Weights of a small transformer language model.
Architecture: RMSNorm before each block, no biases in attention or MLP, normalized queries and keys, attention and MLP in parallel.
Each number is 128 + 32 x the weight over its row's rms, rounded and kept within 0 to 255. Layers, rows and columns count from 0. The size above them is the row's rms in percent of the matrix's.

# layer 4 attention query, 448x224, rms 0.112, rows 242-255, columns 0-55
size [105 111 114 104 104 115  99 101 108 106 100 105  96 115]
[[167 134  86 151 105 168 188  52  69 171 177 118 119 126  85 161 103  54 157 115 139 119 163 168 126 156 142  88 133 126 125 165  98 145 105 130  92 105 174  85 124 124  90 114 150 147  74 122  47 110 184 116 132  67 134 175]
 [151 131 109 151 117 173 167  72 108 149 126 101  90 114  45 185 131 112 103  91 185 108 125  84 168 124 103  60 151 156 146 118 128 111  97 123 112 109 168 133 128  75 148 139 142 101 143 132 116 149  59  73 146 106 111 114]
 [175  98 123 125 123 155 172 110  57 170 116 120  99 114  80 200 104  79  91 146 131 112 158 112 128 121 124 101 146 117  66 179 135 133 136 103 122 116 100 115 148  42  90 124 135 129 142 124  79 136 154 133 146  66 159 159]
 [133 114 111 124 128 130 194  82 102 163  86 120  94 113 117 153 144  96 181 115 129  72 147 143 166 161 118 117 119 108 125 137 112 153  95 120 131  98 109 154 131 136  49 134 158 128 126 141 122 111 174 107 114  94 196  70]
 [134 159 100  91 100 108 106 165 114 151 158 104 116 149 126  97 131 184 144  64 135  92 127 137 125 184  94 127  68 117 201  63 142 179 151  62 110 181 157 131 105 125 178 158 107 142 137 128 137  95  91 119 162 109 113 123]
 [117 150  68 113  91 128  58  94 173  79 139 154 131  94 136 127 150 151 113 116 155 149 114 108  85 179 125 103 117 155 142 134 115 191 132 123 134 184 209 166 108 133 141 104  95 130 156 122  98  73 100 141 152  92 121  69]
 [ 43 130 122 120 138  76  70 141 114 118  87 124 129 127 140 102  83 155 149 136  88 117  60 164 111  80 129 137 180 136 142  73 142 117 195 152 151 131 155 176  89 107 196  97  98 131 142 146 179  52  85 169 140 102 142 118]
 [ 71  96 115 156 177  93 147 124 125 152 115 150  72 142 117 128 106 105 145 101 108  38 132 114 130 137  85  99 112 133  88 137 139 134 137  66 138 154 105 158 136 138  79 168 149 143 140  98 112 200 186 117 134 103 153 127]
 [ 98 135 209 151  72 135 119 100 126 103 119 120 175 116 177 106 146 191 128  90 106 142 126 152 132  69 119 147 120 130 215 148 113 124 118 154 157 166  87  79  67 163 153 151 122 102 105  89 158  87 127  90 115 190 163 103]
 [159 140 132 146 176 128 125 131 107 178  87 168 121 132 145 120 136 104 106 101  90 166  88 168 163 121  65 152 100 131 116 108 113 174 120 114  92 147 184 150 114 177  86 105 159 146 120 107 125 145 128 123  80  99 122 166]
 [145 142  81 130 102 122 149  94 147 111 122 103 130 178 157 149 121  99  95 129 120 132 204 143 113 168 136 117  91 133 133 137 160 141 125 136 109 104 118 129 101 107 104 131 134 121 137 145  65 160 132  90 135  68 140 145]
 [ 98 184 121 104  97 134 160 155 156 119  91 105 102 213  90 127 126 121 125 132  96 152 149 149 169 174  84 124 105 133 108  64 157 154 115 140 161 108  78 119 125  63 125 124  61  88 168 140 129  87  98 151 187 109 114 104]
 [118 132  97 152 165 138  95 166  74 159 163 132  92 116 143 104 176 147 138 106 197 174 108 117 204 127  90  88 129 135 145 137 124 104 133 132  78 124 160  65  83  97 156 110 189 103 138 124  62  77  44 176 141 130  82 198]
 [149 140 118 119  91 157 150 125 120 152 163 140 162 179  90 135 160 121 136 154 108  86 144 137  94 178 100  53 133 115 128 148 152 142 124 108 119 151 120 133 149 131  87 160 116 118 110 149 147 113 158 174 188 159 135 147]]
# layer 4 attention key, 448x224, rms 0.11, rows 242-255, columns 0-55
size [124 106 104  92 100 107 134  94 103 108 108  97 101 118]
[[145 138 113 119 169 176 164 155 187 131 130  91 159  98 128 144 119 124 155 199 104 140 130 145 133 129  95 157 133 165  90 144 130 207  43 102 109 104  93 128 101  88 121 131 131  84 196 120  67 161 123  86  98 131  95 116]
 [109 183  55  95 148 165 142 175 102  79 153 110 138  92 211 101 149 129 123 100 168 123 124 138 167 183 127 178 113 161 108 122  72 152 107 122  69  93 179 127 186 132  89 148 109  76 168 125  80  81 126 157 129 116  59 143]
 [112 145 116 116 118 132 174 160 164 119 111 118 114 168 169 131 122 105 116 151 177 112 130 174 101 163  96 150 146 153 148 134  83 145 147 102 144  77 127 150 114 127 160 165  76  27 159  97 125 132 148 101 132  55  63 101]
 [131 148 111 174 145 213 167 128 159  84 171 152 125 137 117 149 140 145 168 171 108  96 188 143  99  88 142 173 134 141 110 150  65 147 156  85 168 131  69  93 122 129  89 169  88  44 151 116 116 108 172 122  78 104 140  98]
 [ 44 140 139 150 105 138 119 158 158 162 148 147 144 148 173 139 177 188 138 156 119 128  68 124 123 155 162 124 164 136 138 104 159  93 154 216 102 139 167 111 158 160 142 148  79 184  95 130  95 124 143 131 101 138 126 100]
 [173  96 140  69 156 144  93 117 110 131  78 118 134 167 178  95  99  80 150  69 182 121 127 132 198 143 153 100 135 136 155 106 165 134 113 115 108  95 128 130 194 147 144  89 157 169 100 127 134 133 151 156  60 103 133 143]
 [109 127 111 151 130  68  43 101  81 122 126 145 103 210 121 108 120 127 107 167  89 135 135 184 115 118 116 162 164 129 165 104 206  81 202 179 191 145 110 118 146 127 119 118 151 198 136 115 166 102  84 133  92 132 172  93]
 [126 132 109 128 112 105 131 111 178 101 146 140 119 135  60 113 154 131  74 142 149 117 102 111 151 135 115 136 125 125 136 169 136 133 150 115 143 127 137  67 179 158 165 176  71 139 133 146 158 107 126 127 142 161  97 119]
 [172  70 184 195 156 159 139 138 127 158 181 151  72 127  82 159 186 132 175 119 110 100 146  94 144  78 158 102 119 124  88 112 124 130 116 189 156 137  88  89  80 164 117  97 180 130 107 147 184 130 140 108  64 158 175 125]
 [106 149 165 105 158 143 107 125 198 148 112 139 133 110 141  75  69 140 100 120 129 155 114 153 141 173 151 138 174 116 126 117 156 144 107  92 102 148 171 138 216  93 112 122  61 102 101 181 180 200 180 115 158 150  85 137]
 [158  88 130  55 181 148 187  97 145 107 140 157 129 113  88 124 152  97 163 148  97  71 116  91 125 154 127  96 118 134 102 172 194 187  81 107 135 134 150  53 143 154  83 152 126 104 114 127 160 174  82 135  95 156 124 120]
 [148 139 161 116  82  94 125 141  98 134 130 120  90 189  97 125  99 155 133 105 151 189 116 160  86 181 125 125 103 119 148 142 155 111 133 178 115 168 130 105 115 166 130 119 180 179  66  89 163 109 170 155 145 129 153  84]
 [139 154 102 139 119 180 107 171 142 117  63  89 149  88 181 110  69  86  47 142 151 168 131 100 126 113 130 130 102 126 131 111 120 116 180 172  43  85 136 171 183 134 138 147 142 102 154 148 121 119  73 101 130 144 151 151]
 [ 73 155 104 106 140 105 173 147 156 101 201 122 184  84 196 123 135 175 165 151  86 130 143 149 105 138  77 146 143 139  98 109 115 100 106 115 167 197 169  75 111 137 125 129 107  72 145 184  91 106 193 140 130 159 127 152]]
# layer 4 attention value, 448x224, rms 0.0914, rows 192-205, columns 0-55
size [ 94  97  97 107  90 116  98  90 107  91 106 102  92 104]
[[200 137 170  78 164  75 101 131 169 190 102 128 120 107  98  58 120 124 117 167  79 130 104  95  26 144 175 119 134 125 148  75  70 125 117 139 107 125 146 164 101 125 158  86 133  98 132 132 137 167 149 115 103  75 113 126]
 [139 127  89 116 110 151 125  79 199 114 159 157  44 140 137 121 151 131 120 210  97 184 112 129 171 131 115 163  62 128 135 141 151 137 120 107 129 101  56 159 127  78 145 129 117 149 134 138 105 148 120 135 117  97 139  97]
 [134 100 155 163 161 146  72 112 125 123  82 159  85 132 134 137 146 134 115  80 118 131 162  89  59 122 104 101 124 131 109 150  77 146 107 148 120 149 164 136  58 104 130 104  99 116 133 139 135 144 119  67 143 109 143 135]
 [142 117 135 160 151 134 123 167 125 143  90 111  86 134 109 130 160 130  82 145 159  99 160  77  73 128 185 105 123 134 151  61 115 101 112 138 111 120 110 105  72 110 131  90 149  96  85 135 106 119 154 143  88  78 121 160]
 [194 109 139 140 107 126 131  89 170 147 125 121 159 102 143 101 127 154 116 146 114 158 156 124  97 138 151 176 107 119 145  93 148 190  93  94 111  69 157 142 118 125 112 124 159 109 125 116 112 180 140 115  96 106 113 150]
 [ 83 154 109  90 113  96 149 167 101 126 185 122 175 161 175  99 151 116 157 145 161 145 126 106 161 128 154 169 133 130 143 150 166 160 133 159 127 144 151 109 176 156 130 137 195 118 156 123 113 126 112 171 149 123 102 152]
 [ 59 151 136 120 118 182 120  99 147 147 154 143 118 167 163 183 126 176  99  92 128 100 154 126 106 115 124 131 142 128 122 157 120 106  75  90 143 101 152 132 126 192 102 139  77 105 131 166 159 143 141 150 120 112 147 135]
 [187 176 136 143 136 192 148 129 146 130 111 117 156 150  61 152  39 134 112 173 189  97 150 150  76 121 163 172 125 122 182  90 135 130 137 154  65 101 174 171  75 152 157 162 107 143 155 102 111 148 135 136 118 115 116 107]
 [113 107 118 149 148 113 137 127  95 123 154 129 119 142 120 103 138 116 135  98 198  56 182 106  98 149 162 100 156 123 110 138 121  88 136 122 127 153 169  94 157 136 102 104  89 103 188 117 170  61 119  89 120 123 135  70]
 [ 97 108 112 116  69 105 144 154 161 124  90 152  89 148 192  89 117 105 104 133 120 140 161 112 141 167 114 114 111 124 112 103 128 166 102 172 114 120 125 144 159 175 127 141 173 171  94 133 103 207 115 131 138 113 135 137]
 [ 97 113  76 109 126 140 135 119 113 126 133  92 175  86 119 183  96 157 128  97 202 103 138  90 109  97 143 104 167 135 129 151 111 135 167  81 158 135 108  96 144 140 110 183 130 135 171 100 135 117 135 159 128 145 132 119]
 [ 97 113 103 109 156 135 170 133 101 132  79  98 139 119 154 139  93  90 109  36  61 142 141 184 201 137 125 129 133 137 133 167 141  76 144 124 140 111 158 117 144 150 111 122 104 122  60 135 110  93  99 102  70 125 138 169]
 [136 117 136 118 208 118 138 135 113 124 130 120  69  95 108 173 224 150 139 114  63 135 118 190 172 106 120 158  79 135 176 141 152  84 151 104 115 152 117 136  66  80 140 148  33 117  65 143 159  76 142  77 159 101 138 129]
 [111 139 133  91 212 169 121 136  90 151 157 143 152 123 141 165 114 225 122 137 186 110 186 108  81 105 166 143 138 119  84 121 128 134 143 150 133  92  94 125 134 118 161 154 168 140 175 123 147 138 137 126 124 191 105 159]]
# layer 4 attention output (transposed), 448x224, rms 0.091, rows 192-205, columns 0-55
size [ 97  99 100 106  94 119 103  89 110  95 110 103  90 108]
[[157 119 131  81  74 163 120 140 193 121 120 132 110 152  85 151  96  72 151 154 134 118 167 153 119 131 117  81 140  98  86 124 145 153 120  49 146  99 139 155 112 108 116 171  51 164 136  80  97 119 148 110 175  73  88 111]
 [138 138 143 151 147 142 128 127 201 135  99 125  94 137  45  87 179 226 142 190  96 123  99 106 117  93 141 158 124  73 113 108 131  79 128 119 182 132 140 164 161  97 103 112 129 123 119 124 149 136 132 177 125 184  89 143]
 [132 136  77  94  84 146 150 181  81  98  95 114 160  88 111  97  71 126 118 100  72 196 144  69 106 116 131  88 185  94 162 170 123  75 191 156 129  60 110  65 116 118 170 137  93 138 101 119 113 168  98 153 139 174 162 165]
 [131 101  75  65  68 130 187 119 132  84 165 143 104 124 144 155 139  90 194  84 110 134 193 140 133 140 124 151 126 114 140 151 100 160 164 151 164  97 130  99 103 187 119 136  91 107  80  91 111 120 152 118 179  82 149 101]
 [154 115  96  97 127 159 138 125 171 120  65 134 139 133   0  69  94 146 175 154 118 149 150  72 104 105 149 145 131 111  91 121 146  69 117 145 150 179 148 109 141 119  35 170 152  84 116 106  83 182 101 104  87 131 122 119]
 [138 156 154 119 188 124  87 102  98 202 130 189  79 153 190 164 154  82  80 136 145  57 121 174 133 136 112 162 101 186 115  66 112 176  88 103 121 157 121 200 100 145 112 111 124 116 159  84 136 124 146 122 127  60 120 108]
 [130 133 102 133 101 100 101 106 111 100  70  92 169  61 130  54 112 108 119  70 168 107 133  89  83 146 123 108 138 186 177 150 110 114 132 136 194 111  98  90 141 193 140 123 207 158 141 120  88  92 169 150  82 157 100 165]
 [157 116 114  55 115 140  86  79  98  89 157 120 102 162  87 107 128 116 164 119 159 150  75  84 126 125  85 108 122  70 112 157 188 126 131  84 146  97 183 126 161  91 150 197  89 124 133 136  92 148  94 175 191 118 137  92]
 [ 48 116 122 167 129 153 121 127  84 153 192  88 175 111 138  90  93  90 100 110 135 123 116 129 136 158 142  64  92 103 110 152 132 190 131 117 132 150 140 145 112 220 150  93 188 155  90 142 109  97 163 189 171  64 119 144]
 [145 123 138 119 168 167 136 133 127 208 105 173  90 145 108 144 141 134 150 152  95  93 135 162 144 144 149 158 152 141  91  54 142 156 182 134  87 161 141 180 120  93 118 121 122  98 136 131 161 155 127  70 119 104 184 161]
 [115 104 131 138 146 113 140 139 100  75 192  94 158  57 160 158 139  75 114 138 121 131 109  93 134 110 150 176 124 180 159 189 105 144 118 175 119 184 105 131 106 212 142 101 215 138 122 102  50 132 173 157 119 106 104 109]
 [ 95  83 120 169 149  96 137 102  90 136 149 101 177 133 100 140 101 150 177  90 133  73 140 142  92 130 145 134 137 151 120 136 130 136 146 194 127 181 119 111 115 136 136 132 155 157 134  78 112  97  81  81 114 163  99 141]
 [ 77 102 143 215 150 159 128 126 151  66 128 110 135  95 120 123 163 163 189 154  92 118 140 149 171 126 158 121 125 110 129  84 143  99 134 151 124 135  96 130 113 114 138 124 117  69  90 165 145 127 131 132  85 166 100 120]
 [ 81 147 153  84 125 156 122 145 114 171 156 132 179 108 181  76 164  96 100 153 122  79 129  55  94 133 206 139 136 153 124 151  91  70 125 178 120 129 103 119 126 162 171  92 143 102  99 167 108 123 106 149  84  94 151 130]]